Weights of a small GPT-style language model, trained from scratch on English Wikipedia.
Architecture: LayerNorm after each residual sum, learned positions, biases, tied embeddings.
Each number is 500 + 50 x the weight over the matrix's rms, rounded and kept within 0 to 999. Layers, rows and columns count from 0. Numbers have three digits each.

# layer 5 MLP down, 640x1920, rms 0.0405, rows 311-398, columns 1440-1599
403520554458514533547489424524598484510424602391519499450528523498512429437501359483468457481521548485473671498580577402571526522481418400518582488456487529614412512484570481521462519523536482440484548529483528562490577528462482627417532509452531473501543575504507450508467502479566534389525543653532460516465477525460473522571456592515397508477504521531481505503471469553451483473438525541512532553510486480400569525505479427334503557493383551530468526481480541513582435544454524
419469500486410560503375472522441487534556496569522499521607486566510510572380503490498478639476513540512520489554471484475611540528508575556514507511518463530438560565475566439520465508470424483464588594380551473509534486582490676438451444481485512491481514500532446555474536449614540436522552520460512467497595511540427589534590504587591557480502539490485510504537531515527484615445457566464481527521436490574582485590436517518597534491541449543489544503527481604526462501547491
458432540540574468531491492510513470561498595468458496421478435504511534446521446510461524403506428490571487540580479591520465512522484523475483497481502505477495510459502533516485521502426458474501446524547439485432537529520443498471555512464507460554499518518552512487485516560527440538531415495475399566486575561577548512526580505510485520545531493439545548447534400498490488533463410572493480513533558632579478528445538552517543470586523558587490505448482478515500502492590365
497518473559497467497453469622471502545436446533469552489535561390438536497510463483538360416507482444508527518501490537417566488516529557468528483586455610558518474489444511411528450521481510424475500467467531449550459424516463489531502499577517469476501474542538456492550378575490436499459459583523619516469576444571459452524529470524516397412466533502489533450527498546558426509483493547544477545522533564502471494457461565528588568505492522451504459455500488418411553520449434
451520503577521537523467593589577529526565505465547597523412450470526499622553484530519579493443502494468554435582510480504572495537556431441458431519531413425522455453536490527542616483524555553470491400371486516437449461499505409489474481440478545530387494580484504548441512569526483465466489487487531517513411452497476452534494564472492501382500494436541546478548517494461519532463554516503513477503522404553541562535501592447479492417464462436536512504396489512617450513531431
443427444500443515550420583507449552473577484378495483467438458475566425532582542491441506465499506518542524468493461507485523553413558478535569549494464520497408381514450637550469497574506552568488533477474537469496426449325411499486427553483495434463513441488583449504555493575401516563510526478459445537551534547477442510513468546434513399489537597500510443405559460474409505415610525512560464608489510497501520502580558454447488598439545375387427439377499596504492475480507497
479503496548501505506540546499539606505422446486530578533535582556458582496502491420554489488478575555550483536448579429538497504478601495461416558495433500394490436309454584421606568417523501408505507435463451554576401493406466417509445500508489442545441507442467518443469595556565525457479512557486401526596501481445476529479432525519507511500506460467525500452514549587472485427442412426437571526491528535439517421504508512561508408396585430544484503577468527517415437508473446
578473520477499522533503489530536639466451417605506503477450499521534519571476472465501503573522507521530423490586511546545500545516470517479563488514520475488429416537459500405443549551439451475477511507602407525536484408492456543468555417409646516452501601468548486581546508429626525495502480502573576603526471467458452531517502435517481541563509572459465530483483565395566469487479556499524448472466498513436435594609428558465564500511384598550516410522490530325453563498536433
544499456453544462530580519533424452607463522490589597475608544520481491478493573513454476473496552447565569391467442585532564533494499498513443606520513547454436442503540496479472525524492508494563521555528544429511518565541484456555542493430415479483501522453530562490497548503512430443564438485524414593526571462428480506593552541540508458452486512446408394571438462484409511436458542481532459467549623391533539535483492428482536512455366535459484455517524419396534560468473483
437521568487548476593486523436478440493528566528491541475459554470485411537455478523531467466497570546560528402470554504425497492466506547408528469470456462481501562435523500478551474487514463490486573512368482456541485459441598558440480505449497505367553484397468520513501354432441514419501472462535468485519446445474511540523430520473475439538506502576397481579636474508457541454408539506530455434506462513492508497543470506482533523515554487542567476557467460452470472432415527
477486437416482450472473542409554523511516471497592474523531478383502466454480511535453537492482467453498682452489616492466523572487496502405450561430555548482476556467456495553453521549520502412588465557548545463449485452543572431505581471454632553580489454533497487545536520514469453458550542580554503514547464559501549451403548546402429552510585502499530555567501489571475450443486557496443510551490497500504601471567578517450631560535488462466568460479561506539578448521557484
459460491489504513501576389545479578512505431448536585507521624411495439516550554517496422603524485355440535599552443463517504530475482515489574506530474551391497532514564503577557493543628512471480567446477533453468444523483505413487542480482481508416478428534470511505427415392554510538497498419602440525471583487512523480455582461545475468473557421533435497508480617501514512500486422547488419521540492394533445426440486454453492481427486596522461536475505450505486542559546440
428499500511430556498544546531514511456492512554505560452580505488472513544497478515472419450542544471483479510419556497487470490454402456520581509486535457546508515540460506517489589496438536486486515492511441554563403504504531427430517524502472494600466540469482456530467468578538545478558541447478484461488553507427499493539525472467510520534510440509505453434480502539432503503464571475504464455492521538413490509430527499468459532468452540552521571537459496441514451468516428
570484474499502482489392421378481558473542500560454492457563538531589481673517507550564553393567473527515517494466416482481451484530520542415537473490524490418490599411475495530441523485550423540544558591549469559536508541481529564506501566455401522615522525510445508581568424495531490495437453517502546486431451487560604495529487443519495489559490525520634491547464440458509447397445437512494488470488536507514518448464464508585479556400606585496502450516514499552479581526561495
558488498579531436486570453531486481557380495471401503436507418513553489495488566585442528495524488505492571511414529587498458455446469543523550471578505556562462475524426427428473516434504519596471454540489532427510504511454628535444518526493499489501454479539426455472442366558458549515510605527463500554480548457516445474490432456543491612495499500452405514512532514494515506498551473561556488470479550517518547552543479498382452490685486515407523459565569388546524505536515472
549552553491534428521481544539464468520477528439424451478496554517472429447468492602507516471474506525606513403479575426461482506472487570513515471484469502560468465567481500488496503522426470511511509526537575448514538588544519612547518521526422464504504493567583551487436457521518621532454521470467595468526437464483449482479464469516354526455531489540506489516570539565541533527464512573530376462510472459445486506517414544490471463556520358479478424411502476469494526466471471
547464491483574484473560562491524575496595569563461458529609537531422408466421501546523547497531483447506411534576508502535383490514383556460519436523472490556533459521494499464524585550430487548537509479507547535552488567478479402510545410480646513545478445515486549534496523481432401531556542567416517412496534612538477471546489531510477522532472517396545425633520435469489450577477436509469479397600553440498498543529491499498452469491556416501507549545495476604422501594543432
592482499504504499594429486418411462472513541524457554481541478407579579503581522511472473519535559426545562492557557475602520504507570475489474504603533443494478473527453564591478423476419578480526440541576500497551432549487486480541536508509523464472420527496485453545556441530443464514537479517474398460463527499517475564530355621486535415438484483453477497479517367517542450543498453451570504500525583544494378430586555498490524491507474486432519489490511554464464466537458536
446418518527501495541579442416510588430463574527465434497536535478592555493495472474478565588481508513585462462561517531472591508501581448533515460540466344434435472501515498516537569532512480559435469524536485495477520489593439480586519541530419481482465473503486504452483445531519554484489426441503462553648534672455470522422578539510570543452499639518518592419501534438525543532474526503541445526494447386571461534503401525590535620544462528546547584474474568533531486465505394
534616523523527522550522525481537438491471445519454449553484521543444465494491536538481622449587544470484454487549536488561503426470432521463525402510516400520425522525454535486507455499487541404510478555516415472433647453622452536503444482507558536421543605468598484482517502507590478542551535516461524500515517544429458489532444488501383575524493557539476451548543371567520467525627533571530497583547474605517525483422525516498470433542481462538410428511478561435475556464474498
514424462479473460532577520592494492542448540466395512446563497463516342625407449558504445501423527546464484427576479526549543539476487533511478431523455513484484509483468494480525525497500423571506472506353465490537548510451465563485514534457491522486536540568460487494586422517499422470493517499521461470422481453500579607459315467562501486476549557423482466523509412488522601482472528531561370441573422656538518500575445425531487532489537480512515435526511491575486482469506523
502505495482490440432414451581530500478457512548504516555474479547471507538533463531419594531494486582488440530414629586535537518452470630443487517485484583562548474497461484520555536465692540499450565573466484402488457519491530505506458513611535471518599600527556518562507476440458616368463522585492427536530465507479456384484561450511471420506496430512546507547445545506510485478377558556559476500540518538515491455468491578607400541468531507488457521506422429465511462524448515
518407542554496506609480498497531428498460546436562516522432390477438517458526472490581501462487484410433525541485488529465500461559487529519456543499494523476441502512505572514565436549548454433447499400533549570559547584521464470483472536558545442490494568532477502481562497471509550391552432402530492383519525560436442438568444519461586486551404486552527468546512443456583529517375498540420501492525396548476518430592527577585480499482476480497514544524468520446538545572469472
523530582519496502461485478514525457453514407479523542489461569434411417438534548556460452373532472422494518564390444512500518486361465453482433570526594405527500609511468458404525440404458469507631489515583473495399623506461402566479533562533568534413531533422506480455482480496452556541597412547535540581555436339498546462478524541485567470459479537508494456556465494585434549459468491417565496443523546467430432469467497378451507492540517615538578486542526539437524436454606497
426481557463565489534493506518424443476545399476583510439533489422451522467524505486440565474577516460502518533483416449521514454472437422565487553442493424404546566496604515533429482534567523418537538576584524486474567579568507505440451525441532533531489522461464481534504457584462500583557504409472527525569508485493552501454529534458534410456455485561469498510531445509461483513470437512501525452454471537472519487426562544566481488495522542505537555491442492574578527501516542
461530468525533405480584510571489476551601484449626444444464466510496655525532517543437552538439490511544379514516483492559453483586545419421512478527533484356441557546534426517455570522539503554488501413510507529505464646442504497483516621431479405501626436391433429511430563491460384496446512490487501462472530513525419559488499464600552521533437450382471468461395551514478417499497504420527508548423490446480526513424516495443517436446603539522461480482443515519584545484453577
470441541563468511411496436470521578475413505556525480515538344385584457414544525451531481482499468555490473487484559494360603533447365515552543504425496436472510501558454477472553520548432546505533457474458530545524484391420483537583387482505584497514529454473511526452543663494509555453462518536425487578442483450470479470409451576485531460504513563447566539554523481475480537486493496528568465484521428520492519483513542471481520465609446502578518481501441420564512476542466538
526474482536532552439546532492481469420414529447391495517546496485475579415519552572473548486492526471471515477551533537555504550473518437479488512501524598573475430548485551517497455470517437501447504482486481522484431507400484519461461480473487550524496507485479409506576407493503479496485478498491584485549454517281472425513493433584417494560518498556590524484492542462527487472530396428538571510522488502486517575576506527580498480487518484531495462559486402540621476513427499
478490476535477522524487571560474534509548463474509542557463573549506501456532500473411674527455485449479497546631503515535437560470475442415522500479523551507560391570535435490479489566566507422486462556559499551500457517447637510552454509391496548529566509514499529511441508521437561582448481476466433556479514499437584481482547460487565638397540427517476482442620581504420559447501540456501429476493475472478518514570535485407445468479507505462435537530467465458435441484363535
491536563527520454469470415442558485496548514505600553536589446458498391596574543471434539538578470495485527408452476421564502512477440447514586490430422428513630504580505576534417506509556573404566456476503505517498490430541591473390475536560337396521581488508478478594535573592523473502580518472472448433365489564435490500506610441463460484554482490455411518505543491458461530485472506526478620574384522502491461497490602529357549497509411514427563574550489494484553463455486644
553541480484498548492482458494556437526508501463538489510456489548505488507566569516565510461518549491570469428337571444472534469490343547415508418489526522492476454513544483617540539558466549458507572478578503492541480617466538531524517516509506419521455554423533520454505442544596465354543583428588525465535499552505548459525554509495513501417496504529535567530587588492463421450584532472520539505601441441522474595380515468480491516535578493620515502550485447426473555437450454
522483454588496622487559534377525580551450507447510441461504468474453613507474527548465459532468491372494464500459499525520499493462531497432478486498449504556506434450526493465571478544472480426499548514569453566619526469527592402538532555618476592542493555553493492520516437486478486473546518495450459428518543581553514417571473455475567470542505446446458462468504537483525548513406485543513400522521498527572547535467545484465461547513490540422428485445476573476581546517528505
549476498390507427561619494469519464520579608519480554463532496528478414526589580465479487531475550469504470508442512535523418557531514459484530547486477496460530460515487433527531441524444458498550477543475575469521556486498486487442469475500429484536474531478440510517436522554390437506463524539510479525560528468535568481494469414531534451599570546562527428508605519469565562428637465534491388578440472583519442520478454487516540509490498567521457510481598400438484450516536525
449604554525517458546462459517385506462507457580461409572467459447695422528453518465495491559516524436498516551541539510586470589473576581508454550548550460515436451464385485490456523533435437399482477486434499436439456573581547448451491561398574563484413478387467466479487406511457499510430666482474428547451442541518576505426449428515474436505461512559454488449531553535503563424469481579456522400543479507468469598516518469538537565503465539527434457450511505445540533478490533
526472556474516499618545526466431600558447530550471484567493474462504517486590425503467367388461457469518454560550451506538529500454374523528567413539503520506557426473493568531464498478500460422490471550556413505549563422507482357580475441563437577560523501388479483509451540493426600473432550520376591510517485484567555531581549452603519533520497514536511523555555544528554566563487408520549466486496511345479466507574579515461551547483483460518434507479417462443485588458516455
471556497545485457491520505549491507505526548533578427483593546527489487550475457446522519441558510586569381550454494473490475474519486439556516479503495367483465522362450441558503487404523515480484523539495471478464524433432410453516509510558548503453494487574458481552443537552513446436483510520524553634539525456497397424489438560500571497598553461382475535457473537550448487488524487429473467502481477567499463505495514419550535541516589597439497557582559557488464544386533422
506458388554503521512543355541540548477477517487577422476471504585466455537527536425560596545495535482589471470569538472568459427439495481530529461510429554437488462565524384392453466481489458507581529523418489521545537569496498502504460591491568434502452555528526542517422489526629449479514543586497409524497451485483490479492529456469504529550433539368412522533494391401555421503407473492505561439520468491493449579409491439469494517537519570534497528485584606494558520475556429
529412557515498522409540487424522436555494488482539484433546553481514450535457449475501415417481385445486574376563517449468592440525582417508581563500620499478429509532483411504529558485396391537521523534422534460527547459536528581620543544593400490569511512514533512460488496511459466466483481345588457516475501419435573550423592531453509511540492490541533512500478427499554488592414560474459486619479452434584566560465541506547442512480505467458548543490511546489624525481561565
513496543549530535458454513511395451514419548497467560501419567536485505487579470542505427508433477511378455487535491439603450517474538476507397509515509548510502474529446520447472389476510538546590476567489588507479534489427482597539518514509598480545415523475452488406489499522507404468521517568508531511506478389409467507443481491484390492487449600508451495462425456511540443542493448468505534461492485453416460514589523520514512561498339506472566594468557517479515453544530435
548512522530401426611493561457495524461508486508450483578504502406452489527463473509454499482541446485565577544466561595456545502494456552536484521497503575456414433496478445483552584475574445506526519541460462409500476381537527516479433549485459503475471520446491525477504503501507562530502448600471510467492468468550487546526503487472477525454539493483422445479545502492504485528469489461472466595482590470539430492455430488480504471604451533518440572470534445563435487507555481
418509510559481557571487445453566524548466348434473386526458455473483508480620405433607512568602519501445485560527445483501482469514515516536461489545424498504470441528467494585562453491441500525513527488488482471494452564553548422486598502530508440580545548508502471554481569572461514497531508453441573422557449354500556368558461437529371453590503530489497485482489568479492472623493516560550570511401529532573480440469478530503451464505587508436448465509538495452381467470512437
534551518457542550419445520506593478551478550495514478430526563446433514422443459540501541474547471507622426592487564487500487432466531539480423477501503569571539507445433516467566531464589490515460542533556490530470389394495490462456597492520499378418451499471480599554465503519509505478506444533515484566494561495541469530506514602540436488443424601516510430434446484482502537500455553430531513494520510459483459527549502517464621486422548465461436528487350431515382522471529490
535463533517531460450541421424534477469483503389565541484536534488479513503553457569397452525499637531442514505476466573519459458491498508520525582496521436520549458509463508488455450536479524494473471435626465439506589445472446434454499492472621464428548512524595418563432411483541455417431497384479482488503561496469516525538502405488509479560464548439495492519502542491447524473552450454476538476549490568516383456456413495527459559552528501521532351587525486536597526563452408
577535452445469507487572525477534644513600480500558510496462453505563506452538527428462474571507551661434542530510538484441405511540539514453465539493461452480512444555466532444431516502542450497583532486466521516492509413506507493476471417454514471446459451512550512487544547535468537480478559372496501427414462532558427546487574460578528495418398608473530494533456442524454494506551508480578458482586494511491452421491498407434488518549546618478573532481599561552462572515475537
402515588497469442524445440476422483449636496537479483490544478512454444441440556481513528576497517494523547520561422444525554572475498455466518460482620494445503418403516531552535420500532468519536447530636505441440551495561453420598494450441392555461595523424486470508538535521495476449483494432566547549500558486472444521447492630457417464476563442556461514513585506504555505535476562437516559447554414491539446532549478462469516465472422560572517544467516511492516433434510489
464564470520468474458559487564500486498573480429574475528461506520515494433522577509487346550489511432551432543479569505484464487487621505593461561417537460528586561543494542534566535544476456430564498553483543507535539495501530407526540426424518512543484551579458483527493519467413494429449509508473552453489454510503401520513486489558458506541489527510436474486581523488546527563544585544511467565493550470554548593523526497522453505545572463425474516540587454454520542484491487
535572492400535521508578511636483504461477502464551531534556521444508501604448484452415523522496523538530474465515503590472426455480468614532524455495452529471604451529568546417492528475503391487494429545484517502495510499555511511516546524442497404508429493541551567559476576560501525491547468525483385449488381434435502628519513400434398502532471586560414510466522585453556525563516603540565506506554486559430477494459497508505458424557534414569479515537507541449504518498541529
576487578502571561478527490490538472506485609505514477551532518461536487502504634420486486458403524431509589524494698606559390550493551515460467495502547479471537433497432580480491505488579443464523541434564487484456466482427520494491480467503514458436524507490507487439490506503578548437498586515498528495492470462465611465421530507484488452382502584531489532583512502483514519381355460474414506442530556546366493509443588480528512510455479437534493534580560508456511515494570431
454545501467556530561562537589460556564499573505542508450388513422524427404436515492533407551478511510402514494510473547510426534444529543527528415564561517511473472463523490507413529526571378486462485588506515482358579455467487488440526495532510440482544436503477491606460466448480469365498451525495498554497475485530486526553480530459498480567454455432502469462456502516374497473561532521535466458388534620514525593438506543443544443450583523598474558590569571588553476605547533
468532502559414484462593529528595525485462496490422482516454432542480495547455523464546481565479518608488345525478487440452541450484536543483511402466543565524500569542533466477412407528544535473486525469483503529464557499516463544429492520555451432393557482434528552561589478509573505440512558570580479501466464491531490492379524510554441507492499428542566352365452572476506437549517485563526529466550518560489459475498437472402520554483495482435469397513623545500515445434488509
495484477572477531607584568455537528516492473454526412491527529525448448410568510489492469520380530544588387635464637498443514468526502543529498629550464561419445491556509447462481482508531457406528445516438535440559533438546447487603478515535503518523516534571477513483527465514480444423436490407429426597418436559384550450539458475484378501571518559510458501473494466621448530462466467444412560467392465483500512583448511519504512447428530474466480526497446564525444513439506489
536581567467505460514525500575451517493584502492521456492474445535560480495454524472501439517603466439379524538538562433424469574629487520487437469483538464539510468461448388454466598503438506542482500490545573500559511468479543412442512430477464467507572526584393491521618464551387515421491336535525498575563512515504447630481380483497407438532535403471484474514476490546513505492481451458421465488459474493481516507528504569530479436504464630443466534457525465558487502497483485
493460405444610543456487478483444465479505528562463504550471497469500437516463499460542385497455512388521536437559604430423389564547526540574508367503435456478477491526506496545501490525418486489472509557514503509423430473542508543545577475489421519440512448476503498525441500495523446522440458566464483466501491531517360510563446536524523511534573488506496428513584474528474552515478542579413450407511480569425503472554475554471587469486533489574515493463532506508431463570596581
502533465592479515485451474479480473455455390575456560541466453598527527455561527484506476435373469599535466542451521426519471520409493513535456523492473559441454548435494378492546526493600433486515524462434403550515510446583585600504452468580473562572579490426378575521462494481507539479543416472490468494471490505485485566608461485526474501640532507518436421509432501544461540540490552492449471463525391478435500474401549466533530498531526461474427523527513459504506538495474535
493589545551468454472414489496495551499519527483465457478555462447452415529448491539472429467551485534478449397412647501510483550461503564514540490504543540471578518488404543525432436522539469413549528463366501528381519530528599473478585480402491475447553546533523594526485509480559486472574418505525546464445565596523569426477424468564470514463526481562587560478489410605529431492559502512452566478527552567437492474604416492459503595630426489469388466496466526485419454487474483
511489554557503536446525476528492485501549462485511563475483515403534597583463592487471507581536472515511479444541580487486537495521555516515497407457531517617420483534420473504434503523522463446412483539524448490574517371531472562461438472344507466522468545534510497566469528534533513536560529588545558514550533583477452555566490547553517518548427568425477515549561441496441508501500560509499445491541578528460502487519435480531456537472484502517512517579454567446440478441505517
588584586438534538497499501547585484513499515559533533470489511507455460401476511534513450507602524507426590448503502529429502446436492521464502557542562487523452400461509516524485477456537600534517461494402544552541467519437523568545426521528498455476559531624490441483493497463504536515522393537380589568500457458565508431455483567488487561485429553575477477614450484548450542574492440523436492539448534608440504492520537385405554448435531495485479563514573583570466544489452452
478519488496500506639440494426432446471545487502469487442556520486570475470510684492492595547544445445468458376483524510478390464561500495505389505461445519563549548443534482546539478595544355393535514483453469455452592404546427539457558495526545496474515434525398507490487527483455449521515520473625502502543496470534433503497509476528403439467476563528550467479517518496578519553517518507530513473433509458504484487596501456505499488615437510502475454477531515459440472497576495
475479459456433556482444542578483572568465492531519530442505447464507500590521502450500547584448451517408578512516475592512481495470436608554425631556513515580558569580513446552505555534566530568451420497381467496505504561505517467445529517568514494585562564473515451470552464504544492408508487532558480449524548540545608541556584345547579549576526401553469503505395530456602458509491565422481465376489430410476566447598465431531536543456558543498509478550506530549458474455409537
398582534460519531554577548422511509516518456568597464573435412481489427534570527473486486516476501438445487560504529476533465564555520563541486438566506516502483423492497500532592468554457519428510441463533411399428487475604542441496435508466497546530479434527406541515530476533477554493496378512492530524431562650402548480553561418564459453505478563493515572472461542501460514491447554513496441598505433414541521617579501523564521519411465554455490407496635469486517436551544440
586499572531479485548422590475595528507539542491507507501415437590406509527410405497505494633485520467604466555508575491502517508512510447419512514508492471420534415432464507494575515490503465448532544506473432518510522547507477404457561541470446456503455498579522611525542463509469535458502492494500523591475443473489476544571497511483509425469491515545544541447584567526577433436556582497643523561503597545533569585603555550496555458534522493509488556497447502455550531573459577
531479424432517508556465550473582457520449542572496475480445482549514468551441494528498353521506451556516456506514564505440479487510514473481458486547468466503490497555446489466424507520460397579568481507483459515471518501556480550474520452487436557510532547477416524535573486418463513448529465504492504561490425570450523456433484484510460528542489510442550544423514429526535408495535524523510523551542467464541522502582481526511503370460525511467435492578522484450458516512492503
521429567493485479459464472464493520539508482584525496481530509406502466500491502500441395517531541554377482410566581546543521535492517448538496526554521454442497518432479539575525506547529533502445520415552510483470489432485476375473562527488511472465475454481527512385497503483547489516544547439561449501485482575474558490500406474486452442480506519612523514458521485523490524483499460523497484503456513477584570551501507503560498489489458558478449471504484499448526465512428477
591462572611493494494462566459564579414546538475528549511442459510537443472459458510528456574466506571524539598567467501657390594523471493560593587492549443421487566512503438443543503574541611532419527448492444456461474530486501454549540498453537520507472502479505535488471591613527580525522439457456496487448436517544415423460570483481407525530460519435573434369574592589597512463503457523546535540571546466581470428535500497558455527656546537449507550443511546504425543483544545
456483499497515436484488476469500458451516471567556496489493490481536566597545548490477462563489524504522521487515529571504573493529497599441454511535551417589506598493489484520480461492519474495407478545385470451500439469501523582535467522490390460426577392518475531503478487511435600527513441472576517534475532621471492428567335431476558490559477526519435507435502486428600440535532595485406596518529583508421531592444461481485494489465610517582416472527660557406524534452526447
459467463496624634620441514592612617504526430509574401451453452597544464438527489543430555503512428414432544407535609439458593464450509528522526484518518598528491480506420524628449469563446487499470575420455455487521520433499544540523508450520410471465491462539425502568581488547380439407530422501523508548573516490619551494571464484542473438515469464523381469478499625447387564482528510520466575504545531424532431540536492521429535536543550451531472594498518500521545538451535537
577605394423508549472472479467491504401508443590450541424462446354516478511467523410530413362488452526502517483523522444463534510477495529478468471495533522488535541537453508498618404491549521492449436541509421608450495429518487554550392531521525473490567630565532528504522540452521507498470483508479467445590605579453497553454580389564451532480519526526534505510564506502454510539409584525538519483462466573506465553566430520549489505503589567485502540570453498559480470516607506
580490535475379481501521476569475481429510433402545476558537469487412530538529338566527458407467435443505493478566517461411525399541480450577563483466409547437520485511489459533467554574600427617518460462547500441418521522410584563497396508456538470517556441453471541449525467551524494464510511632536543485548528500537444577428485564462524561552521525431618498503527465459381418532535545444433472499471491571497498468467465517670457461582580430501497457482408452542525526460541451
467496502531516531517486445470395596518608536459546416547548608502511493552488488410471489432529508577591530471523532539520561525505550535416440544460364564575415595398466532469407490452595458546543504498542472452497498495425513562633527497513425454524403420388469537460439475550528540391537463542513416528513523468564384511593512469496510456552543506505469514513485407630518497423532466480395475569416560476548508523542498467494520487482424527463489585495382518545321478489521533
428475557512508537619488512467516419597543437454548401451557437500605457523527480511523438528503555539452503556521509533535610484509486411444553500552488566535525410416470500557527457511483531478476502480458506548492503457481481551494500510544496537473468528537453557467421547438536456498402380519504507522503582480459512491517586424476582540486515455573534461512458451419573514496464532527410430493518478488482513609454458503498496438477599501458460435478526525444504496479599464
469585486503414570547449507566498508512483573544436548442549529587441505549514503524518566487423536514453500459522550465470474444583468513484509496552397478502387516595451519445427541497453527470474488562519540536534490560463525330582475521458517503532601497497450464566498469418568424501554524525467511541545529500501459434508445447500384452573565561508427461465492392485445452507416485509462501533573496504424432576503536513476454477485549535556415531456503519505454468484470555
529459471543552471504490497506464481524536499581448472501479542527546459530374469488519424455522467581542579524526579541410488532530460517501551507468487464524421567520491564494463496501512520583427477577529568576445531570559539566552512526405357439528484434542586496377465473448427522479492490492580502486526593416397466483460565571492435499498472458519455413614399535431506503477494509474484449582570488489498487461507479480497528508509467632428504495477499501489568462538483481
524419481430454522475512497475478532458562498489465474481469563471492510572531499469444414588484535460529544474480444370468445561482466539554451506571520435450438510467551520573507472515541519506494441451474497502504524495513460483497492559517455508415466530505473514494475576416458467626512527496573465439500467597422539563487553435545539424553433570531556619455505549501535520566530427593488499495455534500495504454528583493396553399501549512521536455618466576479482481474483500
605512471491456554448410530368567514540401555461546453515544505502411441446586428554485507513465452530563557516450466625469545511434418506571572483539586492589534482527527592517491527485425499438481513556502513424532648477456461584575407531521515505596546506417491515448465521560458529605450539503632473516461392509528503507516483520584353460449514441437477412504469504555452441490506443478529528507526465460488498507488470410428526517444421562489408452508460555445417508495446478
554497495525589559477568443476438512493483474505498554466526485490427489582418520538506472607513543398542493569481572506505536487481528548522480557538563450541574480586531517444541476471481576433505519515382431535498433445567408506487454490504581527434460407496413511390418575510486558407472559490469478481470413552517527521509496404492444504442583522526516461457448555489416518602497497565392517571534486559540458533510530478528574515483490493457455470523478516515464520519496510
498426510517558490512509468520485521566501491508518510525518518401524506541430487444468561513485520652469618490477513443555403555469534481491465557514493533592430537483466568460456475490538520477478536505492511549460506501550474500395364525491601600426497382451476456480566417549400431436423505504585499489511451473496625499456563487482449502527478462503458490613486515487593556401503539529525570654490515389457558515479509494481470449499567489466542570476447448550495411488568538
486484621498581553580520618549459481527477539564504566347413524521477453543515423426433346447462402451434549583483589581576486561531477539468584505427557580452604485494527488573489542529496444398553506543537552529512525522505489483465453470547537520518470506527495504448571413494522564504489355510476409458540544495450542526438501476501514517564432416392445521501440521447511499459574547577556574549406499456542580561426432513480545450452486496488495567547428356509529536484595434
529521547472465457535563499446503391543499492494489482471464516572468533483526494499471511449561481523485522571490429549526457573559524491482489505479490536473529526462542565435479520507482484508485431486490504497600460515485470440481489523519541467476486516493584490513508641497508451502440565368478522487510529612472494561533402512419525616489584478455482498560532427526515433422485495494509477581521479492525494489477476517579525581479440496539505528553380496490610470534487446
539485450503523562514587511536550526503518487495406509453534516498550562535496544433448592509547529415479470528426512442488474436514525541460559539513557421482496514467497543476404494510482459505499486525547508413532454478536521479521510489512415527453485520472480473467467448465455552491390517541486437489501403464509515509445529449496431439441466447594564489482500484465557382507491466509528456477409474560571546386440532626434470521469421525525515465473400520555410448440514575
432468476482455495488618381464504477590525507557501466516452445508508557586474572464534491475545525496542457463491463564463453461508516621438541551501508506528486460510519475485514567475554467518537415454498474500479485480438571376484454444574520487466459516494503495492410468483479542489458478509437580509486571560397445391525519434532486455540527568460509584486550455506566443456453547536501516583540522489482413510555413587488546483472482507535475621510481496470450484485511446
504472539426510498513464536476565488474444583500539486445440591447441528436547458521474546494469510551542451508460516501528519389497574495488486598483510567575378433409496490438474619393527515472479552521504495532529484437501499524475533540473506550553458468494456473468459394556541426547471401456484445525449509453475523625452448516477473400505538461473462549428513469534554442598490388503532528540523458520455444519538535478469527599522434540493462526585484492472447493473564541
530542514498459473499433556478420467492595432444572531476534531477528566487489484506558371515442513477520425548405465479515423598446468536373507472551545493517402473551487535547440539534504499582407496432506421500481530528426615501505544476432404502440420581459583427456515499476567478466448645511481530497468475557532467507493504463504562548441434525489616445550537454435500476451507437513631416439527540469473515576505570483501534498476471439467438396405532513531426419497438531
488503516474495473494473470488400407571470462564468489446465581549562571446484548501485497565481479460541473513484395459494468530561331419551470510566489412435483573467581552504521467457526465538439405521465476550647530549487493499521568458534553467501598507426531412478510462465496466475486537455514594497451594508437552522429536412535572445558422497433574554532450435476482493531577442424514467455533480496577555504484508482473504495472486470493540511519464536400485544513482497
536455515525531558538561487471508487486547508473511554463485443493463449526446476446546391503460477372557542536471540474541451456440438498460478521485555425520517482480537559532492533509517549496462555593476477492481484533526521513441455492462433423497481445528421557514551544548418515535502505567466587537471483527492470464612578481498450445460459554567517517473485468466495331532522608413524528505532579518457535572435529450433506531554515562497512455569490460468431562447444409
490543556512532455454411528541483526486500565525507490459439455482525469467473563510529467481495430457493573486451497534472549462506502582574511494493491585467474545433498480528463462428455636505449479529541380445540478503539519588485469488423582455426596522482530465452535552545418524440546579488599481426555531494566490569460505527528531482494541430450389491498502549455475499516424472478467517536466480526418643462548535498578479482463506430462455497518514515514517496550485503
404515512551549362377466441350485457436503533510577489506452406507532494571546489524484469457506524565407485554437620424484541501437567367451521513501430469438473526464502534459510521512576567467497432502457543519455481433513462549514533568494574522472505418484495552531481480519457469510479580509548537479429457556472542461523504540487582537464503460509526487498460519451503489540557489477524543546536520492446445560511549530487451493582520433544396488419477482448502550407496554
488523537524489602480502538498426546490424375587538514581503540484488466477574486403447504507497592442469496523521490556506469573448546449479439449536492523504436524445507491476627550454509563457420481588513500528453487509510530496497498546534536565499423510521533491448533514507524505380458529531537434528518400511468449552447509478477518508428477394562534499525469513560490512494506554489517537457473504507468494551509476467469440443472424458425483410480541548489480487411526405
463546484534480544439499455494465525508496490569537498412460481470477535542524565516479464415593487417531462565489481481507519493552454401410449493491472473550567442493456521572507591545485469511433472498514445492555456483529439473420532491480484524493520496447533452473503481478537582542477494485475528568600467506439610452563442404456566422448578451439535427564465474569487477487487532498460463490517499449596413468571555468502513481588485550433482456533561456491531448468454414